Weights of a small transformer language model: a variant of Muon for these matrices, 226M tokens.
Each number is 128 + 24 x the weight over its row's rms, rounded and kept within 0 to 255. Layers, rows and columns count from 0. The size above them is the row's rms in percent of the matrix's.

# layer 4 MLP gate, 768x192, rms 0.563, rows 519-530, columns 0-191
size [103 101 101  82  95  94  87 109  99 107 104 104]
[[121 135 157 126 145  99 150  96  67 139 153 136 158 151 137 122  91 165 103 172 105 124 169 121 134  94 132 136 133 161 128 147 172 151  67 122  90 143 147 114 149 129 120 109 121 123  99 163 119 109 141 143 151 121 159 147 112 103  80 153 149 127 116  99 169 129 135 134 119 127 108 104 179 141 160 128 123 193 110 159 118 130 100 130 143  86 146 138 157 124 111 137 124 145 134 104 156 122 144 165 104 132 145 120 175 126 125 156 102 110 131 164 148 129  71 161 139 141 147 111 106 144 116 159 143 150 161 139 138 147 136 133 129 112  94 173  91 151 141 121 140 140  78 111 134  98 159 120 108 108 121 165 140 129 157 100 124 150 149 124 126 221 119 135 106 151 130  93 108 115  82 144 119 127 115 127 105 130 131 142 136 122 112 143 111 113 129 118 176 105 123 112]
 [150 159 128 101 132 126 115 115 111 117 145 146 115 126 101 141  94 137 145 144 137  92 135  94 139  90 137 127  96 106 104 123 127 100 115 133 114 105 126 170 108 126  86  89 150 123 122 127 123 123 150 110 139 120 123 134 164 115 138  92 149 115 160 160 166 162 126 131 169 108 117 160 143 145  93 143 110 172  75 150 101 117 136 160  93 121 125 107 112  85 107 175  81 101 154 112 130 157 153  92 112 120 104 133 122 115 130 124 126 180 145 140 112 136 143 108 156 114  85 109 144 117 180  87 139 113 109  97 138 146 115 119 148  92 110  81 122 105  72 104 168 114 107 131 155 153 113 158 134 148 129  90 186 144 129  91 115 132 124 106 163 158 134 121 170 128 134 116 124 142 136 127 110 104 118 101 135 105 150 102  83 151 132 136 119 176  92 143 103 184 142 112]
 [130 159 146 122 167 144  66 134 125 132 121 124 145 136  84 132  97 144 149 159 135  89 146 115 127 148 134 117 133 143 155 106 110 137 142 154 121 122 146 122 153 135 153 105 143 120 138 181 159 124 133 178  81 130 135 127 142 116 128 106 142 133  77 131 101 137 131 130 131 140 142 213 110 155 102 133 150 143 162 151 136 107 140 114 142 107 128 107 144 141 133  92 119 142 126 182 115 127 141 132 148 103 136 105 116 110 122 122 125 154 160 123  75 148 131 156 101 161  77 145 122 150 116 126 135 112 128 184 103 122 172 138 137 119 142 165 120  91 165 148  89 120 187 129 158 118  94 108 111 198 126 147 109 112 149 152 113  78 176 151 114 161 132  62 135 118 112 114 110 129 122 128 169 144 136 156 114 136 131 102 109 143 122 154 165 140 114 131 146 128 115 122]
 [183 128  99 137 173  97 154 105 121 121 141 123 132 137 121 132 129  86 147 112  99 137 119 138 131 145 142 122 162 104 105 147 121  98 131 129 151  93 143 132 147 149  83 125 107  95 129 146 125 109 167 154 108 105 144 107 126 129 134  71 101  87 139 134 107  93 133  96 148 163 106 123 112 135 124 158 148 116 163 118 160 133  96 112 129 123 170 127 110 107  72 135 120 132  42 115 178 115 153 163 116 164 139 120 121 150 101 125 152 114 123 106  94 136 104 125 171 115 170 145 153 162 133 153  88 147 128 121 145 140 155 148 123 134 157 110 155  90 156 115 135 142  99 116 156 118 137 103 135 127 146 135 145 118 136 129 109 107 109 154  88 113 171 150 127  60 155 158  86 138  98 102 162 159 144  96 130 120 147 122 160  97 130 140 151 124 176 152 124 133 110 119]
 [151 137 128  95 134 133 147 165 155  76  89 122 137 199 114 148 145 123 109  97 103 139  76 158 136 139 181 118 113 130 172 146 127 137 132 145 159 158 133 110 127 133 134 162 118 211 101 119 116 126  90 144  95 104 123 130 179 147 120 147 141  85  86 131 142 122  98 133 103 137 150 127 126 119 142 166  86 134 131  97  79 119 122 124 103 131 105 132  88 212 102 121 124 131 111 142 142 117 147  77 136 116  95  94 135 149 124 133 184 141 160 137 156 136 121 120 137 157 140 118 103 126 122 106 144 144 116 124 127 139 167 140 110  89 144 102 117 153 124 118 151 145  89 125 133 150 164 132 121 168 120 132 162 126 127 133 143 133  98 149 141 129 114 141 107 118 114 106 119  79 110  96 134 163 144 133 145 121 132 143 141 128 155 108 133 153 161 109 157 165 128 115]
 [154 136 112 103 138 147 131  73 134  98 134 129 146 140 163  64 117 176  89 138 180 119 152  99 125 134 139 101 111 111 132 163 104 139  97 116 111 131 142 108 120 122 141  98 126 112 108 156 137  70 139 141 120 133 139  98 122  99  94 120 152 130 172 148 171 154 165 150 139 122 140 145 156 147 167  84  97 130 128 127 167 155 146 134 125 147  99 172 117 133 174 147 157 148 153 135 152 100 139 167 106 106 105 111 117  99 142 156 138 150 125 138 158 124  90 123 142 135 137 111 149 152 135 114 140 103  96 127 141 128 112 110 108 140 103  69 136 154 122 112 123  87 134 126 168 148 138 139  83 108  67 121 174 134 137 145  78 140 145 161 120 146 101 138 133 107 156 112 131  92 153 117 137 119 130 101 104 166 111 123 126 180 115  72 107 127 130 141 140 142 114 137]
 [ 97 154 149 106 163 110 145 108 172 145 121 106 104 154 166 139 123 126 141 123  89 119 137 129 149  89 135 148 142 149 153 119 110 119 148 184  97 157  96 143 156 109 152 120 141 129 124 144 131 116 114 143 128 133 157 122 112 128 118 136 104 112 128 103 142 110  49 131 108 122 118 102 133 121 102 110 104 134 108 144 146  75 123 130 172 135 118 111 120 159 111 131 143 134 107 153 159 122 111 153 109 141 159 135 100  88 133 132 154 126 175 142 130 141 125 167 105 140 144 112 128 155 108 150 121 150 106 122  78  97 177 119 218 150 135 115 106 205 129 127 125 145 103 149 137 140 150 195  98 136 138 136 160  72 145 138 121 114 128  79 123 150 106 119 146 112 126 110 129 135 152 153 144 163 124 129 102 118 161 144 114 163 114 111 126  85 155 121 107 130 158 139]
 [135 184 116 136 105 127 149 129  83 101 122 156 137 106  92 132 142 158 110 104 144 143 137 116 136 146 111 153  90 116 116 129 161  98  90  94 103 135 164  69 131 142  84  98 129  99 147 127 121  64 155 150  95 131 123 128 142 192 116 146 129  95 119 147 144 153 151 158 112 151  73 178 111 107 106 105 142 126 131  40 121 106 105 135  90 130 127 161 104 149  83 120 126 119 145 130 113 123 169 117 110 105 153  96 116 142 122 122 108 157 139 137 144 121 140 139 134 128 133 156 130 129  99 139 130 135 132  90 140 101 152  94 153 120 123 134 127 142 112 121  91 113 118 145  91 150 114 106 142 145 123 101 111 166 117 153 160 146 175 104 174 115 138 103 151 116 124 115 115 138 139 111 142 117 127 101  93 140 127 136 134 151 107 120 143 155 141  81  98 123 149 187]
 [133 128 110 100 165 151  96  81 147 109 131 156 136 115  88 115  71 147 120 135  95 145 118 136 103 100 151 136 131  94 125 122 123 143 146 100 162 159 116 100  98 115 147 170 123 150 127 159 147 104 119 137 129 139 122 155 131 162 107 110 146 122 122 106 105 125 139 127 132 167 129  86 136 156 148 107 135 138 122 119 173 157 143  97  44 150  94 183 121 123 121  64  86 103 115 141 126  96  96 150 115 159 128 134 158 123 154 165 162 105 119 158 133 133 177 125 101 115 127 131 143 120 108 141  98 137 117 111 149 154 110 162 166 116 167 121 104 121 128 124 153 152 135 100 153 128 100 127  81 191  69 108 135 123 161 125 120 130  91 111 128 102 122 143 154 103 160 154 129 149  87 120 135  99 140 111 116 136 136 127 140 123 145 145 132 161 101 113 128 161 143 117]
 [102 133 109 119  87  78 119 146 139 177 103 141 129 124 162 138 133 113 133 149 178 105  91 154 130 156 132  92 135 152 150  86 137 158 144 142 142 146 144 146 126  72 171 169 143 119  96 141 163 117 166 110 135 152 173 140 165 111 144 168 130 126 160 129 144 135 114 122 143 137 135  95 106 115 128 129 131 116 128 112 137 107 127 116 120 128  99 122 133 115 170 119 139 143 137  89 165 115 119 108  90 116 111 162 139  83 108 146 133  78  97 132 155  99 130 151 180 125 121 172  71 181  96 122 165 145 130 153 108 152 142 125 110 154 122 119 124 122 146 106 135 169 101  65 150 129 116 142 138 124 139 180 126  90 131  84  96 113 104  94 106 122 116 132 129 132 132 127 116 130 163 149 145 111  86  82 171 130 132 120 143 103 134 144 113 127 128 117  91 151 134 148]
 [136 114 141  87 129 103 138 131 149 133  92 111 114 170 122 147 142 172 138 133 142 108 138 124 134 147 166 152 115 121 129 163 142  93 121 116 124 146 119 126 143 134 145 185 104 138 114 140 157  66 132 170 156 135 142 169 135  99 137 117 166 143  99 158 141 108 120 132 166 148 131 170 109 142 135 125 144 134 173 152 167 116 143 107 115 135 143 107 125 150 125 104 148  77 137 118 121 125 131 153 148 138 130 108 117 127 152 132  60 126 136 108 130  69 166 162 101 116 111 182 140  83 135 104 130 164 161  69 130  96 107 161 142 153 152 138 161 163 135 109 123 151 141 134 112 151 159 126 118 132  91 110 124 118 177  86 109 117 132 134 165 155  91 156 115 103 154 128 136 152 133 155  90 122 126 146 111 148 112 115 148 118 110  96  84 102 130 122 126 146 174 170]
 [ 94 100 131  84 134 135 107 114 115 148 152 122 107 146 139 128 112 121 143 158 175 133 106 122  91 145 130 105 129  99 128 152 125 112 141 126 140 150 140 105 129 144 133 149 142 140 151 108 132 145 145  94 146 137 160 155 162 120 155 175 108 117 175 118 179 119 115 135  76 135 172  85 151 154 121 108 108 123 162 114 122 177 130 101  99 159 116 154 112 116 105 115 109  92  84 114 108  94 128 181 102 130 117 146 166 113 154  92 138 146 130 128  55 161 161 107 105 105 115 133 130 129 125  92 171 141 107 107 123 117 132 134 141 107 126 175 139 146  99 111 125 163 136 161  92  96 118 122 103 138 126 127 117 106 139 121 156 104 155 156  99 146  81 122 189 119 163 134 126  99 143 111 118 161 139  99 134 142 152 111 120 139 142 136 127 150  91 153 117 136 133 197]]
# layer 4 MLP up, 768x192, rms 0.578, rows 519-530, columns 0-191
size [ 99 105 104  80  90  97  85 105 101 107 102 112]
[[131 149  89 129 131 113 147 143  53 118 106 153 134 141 133 136 122 104 100  83 118 176  99 166 123 118 113 136  99 121 157 122 114 134 170 181 144 116 117 130  99 133 125 110  91 109 123 180 138 103 156  88 117 137 139 120 136 110 125 138  67 107 143 175 171 130 119 110 153 166 152 126 143 115 127 158  98 130  84 194 151 110 109 121 116 167 112 126  99 152 170 138 146 168 132 129 110 110  91 147 115 130 139 160 130 141 126 130 130 142 145 124 127 127  87 151 125 154 108 142  98 138 148 144 151 106 113 105  98 117 129 137 155  93 142 120 108 113  83 149 135 108 125  98 155  93 131 112 104 111 132 123 154 200 143 126 103 128 150 142 168 129 110 159 118 162 162 108 139 111 123 119 107 128 142 139 133  86 109 144 157 131  98  78 130 158 121 129 156 139 165 150]
 [ 92 120 140 147 159 145 118 138 132 139  89 134  93 111 122 108 167 145 167 100 123 123 138 131 118 138 147 122 140 134 123 117 113 142 151  70 109 138 130 117 136 137  92 160 170 151 117 145 110 121 137  95 112 111 114 124  65 129 183 112 109 192  97  97 145  71 123 166 176 139 114 126 101 113 101  89 149  97 102 141 144 100  77 164  88 120 130 128 119  95 121  92 145 133 139 116  93 139  93 177 153 163 126 110 157 124 135 144 144 102 119 116 157 127 109 110 102 175 121 130  70 107 121 123 137 159 140 125 158 102 153 154 153 112 123 131  89 157  90 147 133 155 139  76 153 106 128 131 126 140 162 116 140 136 126 125 123 110 155  95 134 182 120 122 106 111 109 102 133 127 151 149 114 159 126 153 129 138 138 170 116 130 141 169 106 164 152 139 138 136 117 138]
 [149 133 144 119 170 134  84 152 123 115 112 119 156 130  87 120 101 159 143 140 110 119 125 128 106 172 134  96 137 124 156 109 138 126 149 154 124 118 151 119 204 137 158 102 127 100 141 163 153 140 130 143  94 122 121 129 154 137 112  64 127 140 100 171 106 148 140 143 141 129 125 211 106 167 112 140 161 150 154 136 129 122 127 140 150 111 149 124 170 123 150  94 111 146 110 132 113 152 161 150 142 103 140 128 104 108 100 121 130 175 173 106 118 154 145 162 130 160  95 168 146 150 127  98 134 112 134 179 117 111 182 107 131 104 120 155 147 105 151 140 117 108 198 160 140 122 126 122 143 168 124 143 121 121 152 134 124  96 161 157 126 175 111  97 151 123  80 108 113 133 131 112 167 154 109 141 121 127 166 116 106 122  97 142 152 132 122 132 111 112 121 150]
 [165 149 119 157 158 106 152 106 120 114 152 117 146 174 129 131 148 156 158  81 126 123 179 150 139 122 142 148 126 102 108 125  84 150 130 130 136 127 141 144 143 141 113 146  98 125 160 156 129 142 146 149 146 117 159 134 138 107 104  99 126  88 141 156 159  73 162 112 139 136 104 127 135 151 107 123 139 157 136 130 145 154 126 106 113 145 166 102  91 110 104 135 136 151  86 106 166  83 153 160  94 136 147 119 152 143 122  79 119  89 144 123 127 131  99 172 192  99 175 133 167 156 141 141 102 134 123 107 130 129 151 165 109 192 127 110 152 113 141 129 130 157 118 141 168 127 151 113 134 140 151 129 152 155 137 129 140 115 144 108 120 119 151 156  96  89 153 160 112 134 104  91 116 149 153  97 145 150 108  84 169 118 108 149  89 120 189 135 127 135 106 124]
 [100 160 153 142  98 114 120 122 107 130 144 126 148  94 116 123 109 122 113 166 136 110  95 137 127 119 101 103 181 138 119  81  66 129 150 107  96 152 105 131 180 117  91 154 103 151 107 119 117 105 103 139 123 112 154 148 121 113 155 135 136 108 141 131 113 105 154 142 123 115 125 127 125  92 130 105  97 157 161 153 128 129 151 116 140 139 126 145 118 161 157 156  81 142 125 111  69  86 135 167 152 107 115 143 100 129 122 160 109 145 163 143 118 146 159 113 138 139 140 131 140 101 161 151 148 182 105 127 132 150  95 127 135 124 143 131 131 112 140 124 126 101 130 130 178 168 113 130 132 184 175 129  78  67 187 113 131 141 135 117 134 127 165 141 152 121 152  78 131 164 128 126 173 125 158 100 155 128 114 138 115 107 101 133 135  78  92 104 161 113 120 143]
 [133 142 113 134 137 153 139 115 111 101 114 102 148 140  97 141 128  78  60 141 125 148 153 160 139 104 171 125 145 139 150  80 165 114 122 133 125 137 127 123 111 133 141 141 110  95 143 140 117 118 153 128 149 143 167 147 111 138 111 120 123 110 140 104 142 168  85 156 122 128  96 111  84 150 131 176 136 117 130 164 109 126 115 121 151 127 166 121 136 107 167  98 133 108 153 149 123  91 156 177  99 123 126 108  80 120 199 143 124 165 157 111 137 153 137 182 159 101 105 113 114 134 155 123 111 129  94 109  71 114 137 172 140 120 149 116  84 153 128 138 141 124 163 135 125 119 118  79 130 132 121 107 132 118 157  87 125 165 146 119 128 112 144 133 122 128 157 104 119 177 136 125  93 119 148 131 168 119 166 156 191 142 129 143 126 122 134  93 157  83 149 139]
 [122 123 122 125 162 134 155  97 151 163 105 163  91 100 107 124 138 129 126 113 108 118 130 152 122 105 122 138 128  87 135 139 101 149 149 188 113 147  95 117 153 136 122 116 142 116 109 135 145 120 118 161  92  96 171 123 104 140 113 132 106 109 106 129 132 139 120 126  98 115 119  89 147 123 121 110 109 152 138 173 113  76 121 128 149 141 142 117 131 103 133 129 141 145 114 152 160 112  83 125  75 113 152 160 138  71 147 118 135 131 161 128 162 136 126 164 117 115 143 105 148 157  87 151 135 123  93 131  93  98 175 122 149 138 158 123 115 169 126 123  98 111  95 111 131 104 148 219 106 128 136 118 143 118 150 138 126 106 102  79 118 121 103 101 163  87 122 127  84 112 144 172 163 153 134  90  88 115 135 159 112 128 109  96  97 100 121  89  92 132 150 102]
 [137 129 155 136 111  82 138 143 115 135 104 136 130  99 127 160 105 103 107 129 108 109 129 155 101 129 124  89 140 138 144  72 139 139  55  95 128 110 109 151 138 130  90 160 111 147 143 140 151 180 111 125 170  95 132 115 146 123 101  99  99 145 176 120 149 178 121  77 113 135 134 129 114 122 133 102 124 106 135 118 129 130 112 139  95 132 123 121 107 118 120 153 130  89 134 142 118 184  69 105 121 139 120 113 125 120 151 116  96 143 130  98 133 120 121 155 109 142 146  83 135 140 128 140 125 125 117 146 150  96 102 159 115 159 123 119 146 137 155 138 103 178 195 113 126 141 126 129 128 147  99  91 150  80 126 129 112 118 136  95 115 114 142 131  76 137  69 122 104 131 134 176 181 109 116 121 152 173 116 136 138 168  96  85 145 146  94 132 112  94 133 140]
 [129 165 107 142 140 155 141 119 140 108 119 159 123 128  99 100 104 124 122 109  75 136  98 120 139 156 125 115  91 117 105 118 168 101 127  92 134 147 113 121 103 130 147 139 103 133 132 125 134 172  95 134 103 137 152 106 145 123 111 106 149 118 114 135  92 139 134 147 116 156 123  93 122 163 134  91 122 157 144 139 151 109 132 130  48 182 122 147 127 135 127  76 116 106  83 151 130 108  94 106 147 168 130 121 128 106 154 147 137 104 141 136 125 144 167 169 153 105  74 121 141 116 148 114 126 156 134 108 116 132 101 167 106 107 111 136  89  67 140 168 126 126 144 103 176 113 111 162  85 173  85 112 128 123 142 112 103 134  87 125  91 117 137 147 180 135 149 142 123 111 104 132 157 139 134 105  89 146 170 157 140 160  99 114 141  89 106 136 163 140 145 130]
 [138  89 174 161 153 181 131 125 117 113  88 119 118 120  98 127 128 111 125 109 101 121 165 109 107 102  78 157 128 100 151 115 143 145  87 144 134 133 126 135 172 150 148 113  91 139 126 123 115 159 157 120 153 116  94 132 139 136 117  93  94 163 101 154 100 140 122 120 104 106 109 155 106 105 119 125 118 112 151 127 149 180 107 133 143 140 144 156 110 133  83 126 126 122 110 173 114 138 133 128 117 158 143  72 143 161 162 117 161 158 155 110  73 143 130  93 151 124 144 114 154  91 151 187 112 108 137 110 172 125 138 132 120 130 128 101 135  75 139 172 128 105 145 144 119 135 144 126 119 135 138  78 138 166 119 141 153 140 171 147  89 145 123 126 135 115  96 149 143 112  97 115 108 120 161 107  99 120 118 177 152 139 113  92 133 168 142 159 173  97 127 107]
 [111 118 124 126 101 123 112 115 132 144 146 105 166 123 138 107 119 113 152  99  87 153 161 164 129 178 154 148 107 153 122 130 169  94 116 136  85 125 154 131  72  96 112 182 141 139  93 121 118 107 160 105 125 105  98 161 141 111 123 117 169 111 101 133 159 120 115 155 133  85 154 157 119 108 161 183 125 127 109 120  99 135 137 113 132 157 115 130 143 144 158 132 151 160 116 131 163 151  83 136 128 131 148 111  96 105 124 158 125 108 144 202  75 130 138 135 140 172 102 184 111  92 115 111 148 106 134 129 128 128 132 113 116 106 122 126 128 112  98 128 122 179 105 123  92 124 150  96 139 120 130 143 113 134 126 168 146 116 153 128 134 148  87 130 151  92  85 129 125  74 123 129 166 139 135 149 110 113 160 143  79 159 107 112 122 130 159 117  83 119 113 137]
 [138 130 115 125 117 109 110 151 135 113 119 152 108 104 112 108 148 103 134  85  97 131 155 115 102 158 134  99 117 133 101 178 141 105 134 109 127 136 115 197 121 140 177  89 119 141  93 105 117 137 104 170 128 110 124 111 109 168 125  80 102 142 127 153 111 127 126 141 158 144  99 184 104 121  79  89 147 152 102 102 145 117 128 135 122 117 110 154 138 166 123 102 128 146 157 104 119 111 121  88 133 167 164  99 125  91 124 165 128 120 124 133 174 152 119 120 124 131 112 125 106  70 152 139 144 111 178 172  95 100 116 147 115 156 119 110 108  87 161 156 154 117 141 152 133 113 154  81 144 115 165 117 151 169 106 116 152 161 122  92 146 140 132 144  97 120 155 116 124 162 144 128 159 123 162 129 149 168 129 135  91 146 163 123 135 134 150 127  82 150 133 152]]
# layer 4 MLP down (transposed), 768x192, rms 0.272, rows 519-530, columns 0-191
size [102 110  96  76  92 105  78 112  88 107 114 111]
[[154 133 133 110 116  98 102 139 156 114  78  90 140 177 132 118 141 141 127 120 107 107 108 105 122 129  90 122 132 143  99  65 131 127 121  95 148  54 128 117 130 141 164 123 118 136 175 114 149 157  88 127 141 122  74 149 192 143 122 131 156 118 119 117 135 124 122 101 169 145 165 172 112 123 138 139 127 121 161 115 178 103 116 137  94 153 130 126 149 135 142 107 104 113 116 156 143 133 122 131 114 129 163 168  92 116 145 112  99 116 151 102  98  88 147 116 137 136 102 105 162 149 137  87 148 104 149 164 112  97 136 100 133 147 144 118 132 155 133 112 175 123 120 135 171 142 101 110 162 155 134 132 152 151 117  87 155 136 135 107 171 103  90 119 135 139 149 124 149 139 100  87 183 150  97 101 140 127 136 116 146 126 149 140 117 124 147 165 100 137  96 165]
 [127 124 138 121 125 134 146 142 141 144 156 128  80 107 137 125 145 184 134 138 149 104 115 140 133 138 119 118  82 161 154 148 122 107 154 139 129 137 129 122 162 108 111 165 114 141 145 122 122  82 166 130 126  98 111 133 144 119 118 103 132 152  88  87 163 103 108 158 110 151 138 109 108 138 124 105 129 112 141 119 146  80 110 136 139 171  89  53 151 127 126 130 130 129 117 133 121 113 125 145 119 117 131 122 148 155 110 143 166 113 164 111 121 112 173 153 113 131 143 161 121 160 106 138 129 115 146  54 143 102 146 124 142 158 116 125 128 101 137 129  86 156 118 133 138  95  73 123 142 152 107  62 157 148 119 145 116 123 145 145  92 133 125 106 102 142  91 107 128 109 207 130  91  91 139 157 126 132 162 118  86 132 106 187  93 156 123 133 133  86 109 142]
 [152 132 112 148 154 111 148 127 134 132 100 138 136 121 168 161 110 120 139 114 115 107 124 158 151 131 140  91 127 161  87 125 104  91 152 173 118 112 154 149 111 137 128 122 129 146  70  98 132 125 117  89 146 134 149 118  85 126 145 106 170 133  75 120 107 156 100 132 128 104  81 188  81 109 145  87 132 137 143 135  76 109 130 166 122 121 138  88 119 131 123  82 119 103 108 113 168 148 151 143 156  98 158 154  72 120 142 125 143 115 151 100 103 122 119 186  95 117 155 120 117 131 137 122 158 135 125 136 115 143  91 127  93 108 104 133 143 136 175 153 107 143 129 119 136 106 147 116 111 143 114  72 140 154 119 174 108 149 151 154 128 148 128  96 100 115 115  85 129 140  88 134 106 146 187 113  98 137 156 136 119 114 111 140 120 107  82 122 124 134  98 129]
 [108 144 121 132  96 161 104  99 135 136 102  97 103  54 115 141  90 138 124 167 107 126 140 121 108 102 113 158 121 123 138 101 147 131 196 147 139 114 140 115 122 123 116 102 127 112  93 116 134 163 128 105  88 108 146 118 130 116 200 130 131 137 128 129 136 130 116 124 116 123 153 119 115 112 104 149 147 155 101 116 115 128 138 102  93  99 108 131 167 113 119 114 145 134 181 158 118 136 155  86 105 139 163 125  66 140 127 118 114 122 126 130 160 127 137 164 120 130  91 127 134 114 122 111 116 112 107 136 121  81 127 156  93 134 139 118  91 142  75 128 126 104 127 114 118 146 123  94 109 147  96 145 169  81 155 178 119 107  97 130 153 107 168 121 126 133  97 138 146 108 124 156  71  88 199 158 113 149 106 158  92 139 120 168 129 130 135 147 128 123 164 111]
 [ 98 162  79 122  87 146 129 109 141 129 190 135  66 104 139 137  91 123 139 132 119 117 119 100 145 104 127 174 133 140 133  91 105 123  90  95 164 129 138 102 173  89 106 119 122 146 150 123 121 162 143 137 153 129 120  92 161  91 165 134  97 101 106 148  95 133 162 138 126 162 118 159 160 156 124 124 132 148 111 140 132 104  96 148 126 111 123 169  84  98 166 138 144 110 134 166 122 126 126  99 135 169 142 109 129 109  99 143  70 155 165 116 127 134  97 116 110 166 118 140 111 121 142 122  99 110 145 151 143 118 108 142 128  89 117 154 171 126 148 137 167 147 115 145 119 145 147 110 149 171 142 110 119 138 102 175 111 101 126 152 116 104  80 161 127 140 103 122 120 130 143 107 147 125 120 138 162 145  79 111 106 100 151 149 122 137  85 141  85 122 101 110]
 [184 113 104 190 172 123  93 129 103 143 100 162 148 149 103 129 102 116 105 156 148 109 134 144 148 161 113 131 139 150  93 118 135 100 150 106 129 136 144 165  90 144 172 112 144 154 121 161 173 152 104 125 115  78 124 116 138 165 140  95 121 117 131 131 152 146 119 133 162 106 152 135 101 153 105 191 142 133 128 136 115 140 124  78 127 119 142 108 101 147 124 112 148 115  93 132 125  55 150 139 122 100 130 184 120 113 127 134 100 122 121 137 114 105 121 119 164 123 161 121 118 149 124 104 100 115 110 124 102 182  92 151 121 145 123 133 115 167 108 150 165 165  86 121 137 152 168 141  97 111 125 112 132 110 125  93 170 155 158 116 114 149 135 133 117 159 141 126 123 106 106 171 119 117 112  90  90 131 147 155 146 190 127 105 124 153 134 130 149 147 132 130]
 [126 121 128 148  93 127 133 115 130 130 123 135 135  79 129 116 149 151  95 116 132 120 126 157 102 191 106 114 100 130  72 113  88 104  92  91 148 123 154 115 131 118 120  96 161  89 119 176 149 117 164 140 129 124 146 171 134 102 166 113  78  68 121 109  88 151 106 117 119 105 127 117  95 103 116 125 108 139 111 146  94 159 152 149 176 106 129 142 114 176 115 137 115 129 134 151 133 112 130 110 129 135 138 136  82  95 124 153  80 143 164 121  83 170 116 127 118 132 158 126 115 148  93 106 112 131  90 104 104 147 120 108  97 150 168 133 149 102  92 146 113 106 139 106 162 102 135 116 100 107 121 129 130 132 156 182 121 146 153 146 128 132 152 110 117 174 107 113 138 158 103 111 151 174  97 146 103 127 138 120 129 147 136 107 129 136 122 116  90 179 164 123]
 [137 105 133 120 153 124 106 139 158 163  85  86 149 126 112 137 137 133 126 151 149 104 119 154 127 146 115 145 153 136 156  89 124 172 134 122 161 138 155 151 148  67 123 162 131 173 154 111 106 154 139  86 113 138 128 157 128 118  81 109  91 168 127 116 150 171 134  91 149 126 114 140 128 102 134 174 100 102  89 157 156 121  96 130 128 119 129  90 115 120 124 151 104 119 133 148 129 168  90 102 103 117 101 155 114 151 118 110 134  96 135 120 104  82 135 120 117 140 146 150 166 139 132 110  81 126 131 154 132  94 138 113 125 187 103 140 139 102 194 159 119 131 129 145 146  96 109 134  84 117 114 133 169  78 129 155  90  84 130 111 101 126 150 137 112 124  81 132 134 135 155 128 140 125 135  95 139 146 132 129 115 138 113 162 150  91  82 119 131 105 170 111]
 [103 121 130 108 137 111  90 142 112 142 118 138 131 145 164 121  92 128 132 118 139 122 116 126 128 120 119 126 127 139  88  98 121 120 144 132 135 149 144 125 115 255 130 134 139 102 150 146 125 132 136 131 101 172 141 135 147 121 113 140 126 120 132 110 125 162 134 134 105 140 111 123  67 132 111 127 105 169 108 164 114  93 136 110 117 135  83 137 145 111 101  92 147 128 149 140 107 137 135 147 156 138 124 102 144 164 144 122  92  92 116 149 131 143 131  86 131 111  94 162 139 151 133 139 114  88 136  97 142 184  93 163 162  77  98 169 139 117  82 109 120 133 152 123 116 141 190 143 128  40 147 119 111 141 129 143 110 125 156 130  85 135 150 117 155 120 111 133 140 121 121 142 147 119 150 146 108 167 150 158 129 149 136 117 110 134 148 146 128 126 105 158]
 [128 165 124  96 147 133 142 154 110 131 136 123 112 149 104 131 133 132 111 108 166 126 120 139 128 135 170 160 138 180 129 125 147 134 181 131 106  96 114 128 125 143 138 153 118 140 182 148 131 161 163 144 139  85 117 139 158 142 118 105 100 149 129 114 157  87 195 174 160 134 117 149 107 159 152 144 140 130 182 164 135 142 144 123 166 172 152 133 163 127 122 146  79 121 106 155 138 165 153 104 134 123 135  98 142 139 165 161 150 131 145 167 107 139 149 130 132 146 120 134 109 115 156 125 131 113  96 157 130  51 109 148 139 147 103 116 121 136 112  95 167 121 107 143  74 172 132 104 106 109 154 133 173 153 137 129 105 111 113 154 138 119 143 143 124 123 138 162 201 120 115 117 122 140 153 156 136 149 111 142 107 135 101  87 145 153 138 170 122 137 141 128]
 [131 127 147  84 109  89 103 127 150 111 156 128 109 149 146 112  96 145  83 132 140 157 103 127 115 160 151 150 145 147 126  97 136 156 139 164 141 147  88 104  65 107 133 116 135 102 133 115 113 142 148  97 153  85 136 129 153  82  65 103 144  98 121 112 146 142 119  98 178 141 120 134 143 117 180 129 119 155 117 138 117 101 182 113 148 159 126 128 107  88 145 145  97 104 110 127 121  86 111 133 156 104 104 157 130  75 153  98 134 156 175 147  96 129 140 116 125  93 122 153  97 131 137 121  94 133 120 104 123 123 172 117 138 133 143 102 109  97 148 125 143 115 122 131 137 156 125 155 145 135 150 110 133 140 118  84  97 140 104 164 120 135 125 167 182 140 132 156 133 128 127 115  84 115 113 121 121 119 159 115 132 104 169 112  62 113 107 126 128 157 103  84]
 [140 120 128 131 149 124 129 156 145 124 145 142 154 153 135 137 150 102 113 109  67 158 131 128 126 105 161 110 152 145 126 153 112 129 123  98  98 153 101 156 116 133 117 113 127 156 123 148  87 137 134 144 121 132 108 115  92 168 131 144 154 142 189 114  89  98 148 135 115 138 139 134 121  74 111 117 113 168 153 156 154 120 180 142 105  91  92 147 105 116 158 175 109 113 145 183 177 115 110  74 163 113 120 123 136 135 108 128  88 132  80 133 152 133 124 153 153 146 126 131 142 146 119 137  86  92 137 154 130 119 113 153 129  97 103  97  50 110 124 121 149 128  98 100 121 127 111 127 138 157 187 119 146  90 117 134 145 149  69 114 108 106 135 150  98 130 155 129 143 126 108 151 159 119 158 153 143 113 114 105 135 118 133  95 122 135 151 144 141 127 172  81]]